Weights of a small GPT-style language model, trained from scratch on English Wikipedia: 850M tokens, 3241 steps.
Each number is 500 + 40 x the weight over its row's rms, rounded and kept within 0 to 999. Layers, rows and columns count from 0. Numbers have three digits each. The size before them is the row's rms in percent of the matrix's.

# up: layer 4 MLP up, 2048x512, rms 0.0818, rows 1985-2004, columns 384-447
# down: layer 4 MLP down (transposed), 2048x512, rms 0.0766, rows 1985-2004, columns 384-447
up1985 100:525448474481478532458527492453498505521467523433482563495489475481550558503515496486465537524494495474533445503561540529545451543524535461472510476485538583541438418499507511532555538506503543
down1985 099:508592484515469527471548460423515458507517494501518488514418496495513487542482472587485563498528592512508495486479499577547510508477542541459459450472468525560330481539508495534490520439542577
up1986 103:494497434499504473493444543487504478465398459465518467437459560482457490462514568484481522515453558446515549536527458515528503500455476461450558509508448487502557533527524447464499501542388498
down1986 099:517506528484552479447464531512498482493515580518514487465486498478501470475508525552500492509544474492556543515526492513480449492486476500517514517538494488470530512444529545522530536455560542
up1987 103:479474553532446552553507546464489506508568465506509382514487488483480493464542481456510442562548472438521538464557491487581497542459452503565515504501508542519548502461468483457526482521521433
down1987 098:546386544446537488510448413580502519418490530567482565528573515447542411527494568539498488500477531482480487444454424473413536520491527499488543510479489492504537503607510483473519483446524491
up1988 101:539464507440494492539515501482504502481480576540505544487465523527450510502519452557571502463518493514412479514489468551527523497441578545523471538460601528507485463478507534581460456498490498
down1988 110:586493473534473490493473503518461527515474517491461494497560470472477429553538535512496392509495459463532446539521468477535443548525540495475527507528453528507501557573381355520506477510552500
up1989 103:520497449513574544506536456561484482552429498406544533465518490493495545479600555529496483463425530533565586526501509510481526505558520530521478506451488432538490513511506478559516470538555435
down1989 100:504460561480516492507475493512484538463515472508479466488403517551446467554445556555506505486586504500466508483503485504460550444406467477490484515540540497481496489491461548454537540398453482
up1990 112:498554493516452465504525474521522469526516471478478482559380489509494448497466465507524456487492484502514531492506479538514559466570499496467517521568548501445569449477478498469502512470517491
down1990 091:442503480630493501479522417515401588488516581598541483519578474505491514565520473587489494520511540530507451528450501454482395463448482521513456404441503477537532480464522504509533477603530540
up1991 103:493510522536403478606531546451447504468479434559508541521569506557545544449487434521501487521532536483501569512516484581497611476489522461501503439504542535479525487556477538488491427535472492
down1991 096:469491532436595559439509454515523528533493496484494440473457449457483441490529542491540505493450527464515436435457544486559433517483537549480530524496470469546442509399507525476529561499520445
up1992 098:491546501465505460464449517453582477554555504528413533497509453486433421522514480594477581530566440542516494498581490522505504469530514469554440508526513422501521503459497509382497502518498504
down1992 094:502519535521510512497463508519464482480527510552496465600499522533582468478475557543496486475512452459454508563491511531489411509472480519524504553457459562556476534474543476473496529537471509
up1993 102:495507478490561512497512475472488526470503501515522539494501487510548537508510558512534546525536523510564443443557528542481480570482435476533458493533536490527436488526455535490458511518421500
down1993 096:513436455570463472470543503511530553523517527464412483542499542482507450466501473536486504569507474507450479528468492427523513439465493506432490446439450462501629543504547482509501510505505492
up1994 096:487544549509503527610573511433524463583535478472519460518484548517495530487593495488447455533480534506522515374498474462570478429456477470454564466488559546522484518580485533515462475562518467
down1994 094:524497524426521539597473537512525466429545533547462512517435457454511483524521594512427493519471560551481494456470517515499518495569495524449480483475593468479467514498548503456478488568490537
up1995 094:549413508531439437495483526506493472531513483497509488500500492512433460483454514463484469521531414493399469512422502508498471487536490459459482492505473549488577411539477454548526550521449477
down1995 098:510508523508527498485558492419567498483476489473474517485493559446530530519499451491533480483452515507527517522560471476481504525406485489579555517439453558530465584522465508462449474497535511
up1996 098:447494560440537548427491486473533506486510535505582453532490538473501512553512520482550448473460470569441498475486454475524464504535491596539483440550486471514470465547454596548502560494479529
down1996 098:555557521548491471506497505456558517524489566574486571459570480481441455504452529458443482441497511443522476516516462515471486488476495481468460522439545440489568537519501461457462442547456517
up1997 101:441547487483473522510514486504499519503494527563605471540504552475538465540553532526470511445457569573515512371465488476529567550528474490509539542486513456578464456461536532510536558507545482
down1997 097:479513490487575495573495573495565547528508503482447525476535459563502511481432493515492508471483538495517517464446456571478506519505469389476458528516508589475530526496480473469544568515495498
up1998 098:459550546494481467498514541431485456481452494493486517516524500467465476505523511459488520450564459498453482513524536490560471520511560421530558478560474510570526516518515500506523480538547565
down1998 099:562518488473582480554409506492557499507517491504557472463461441489501482479609503551530454586474454551511538543466530514452529518411482480508527498484421519446510544474495423517460521492495501
up1999 104:458550517503467452535533482475552509489526540532480488497450534519531509493487480445457478548491481529508486477530435538497630526441563516530470464493563468528519490504451480514479476532579520
down1999 092:470483487504442521458495538503482540515488434549545531477513472498531485534488531517562511480630445498507419491430484510531442442609465507438481506496505498507521479539515491537451469512518499
up2000 091:467503598515523509440514506515550470516528522459480469528419540507562502475547501488446423486464535443529517513498519478502479525476562499522488437494533545508472467530534474485503506484481576
down2000 098:450454526473505511430426491542501488522579491467441484465464474498511489499392539515470518590479561494625584442413506430462477523537414470472460549462442539558517560484506485467462546495520516
up2001 098:399496536504437497548495504492615619511456507476482506551467518482547497525437498472482471479462445557537488547478512525457486485521561459567522521460475487503526469474593524528446527470492519
down2001 095:498520466441432546499432481487479400505486491477548431439439483525492570508543497496484552494523514494475479484558494484474509527465514492493441476435560512431503475531462513453534492520532487
up2002 092:540579539500467521563462540543545559497436453419524570476533487426462528494539490482529518456451443492511545552508525516430490546515506513512485464509454459532516503516545445447523537461474515
down2002 091:450493507512514507530562505499480483488490513469478473501463512507497447534498516509555543494548468448486485460494491578531595474483522482492459526497521520403433527458560526541511530482538500
up2003 097:543569470465508465516490471575523447530529517432480480523514461540473561460445537474497526515510540497515577468511478518461466488448476507444503426458492466490521491497521472547530549560479537
down2003 095:453428494513495611560487518516443536474437517566573491497548436492541392539576475434489458444502476494537450537405498405522512513490417527507453505488499568446501504490499535474524539445501468
up2004 096:526495504568563455466565587526463533524521516526492435463601511498476448506492530517511518450420524479540465507469452559502513447428451509475528529474520482547462475465489514475454503451536500
down2004 098:445464453559526506439503509459392514481481432550519458489457491453520451525498531483526437499522450443505524488462498518498474600506485449493542492515514485556513500488450486541477537537561444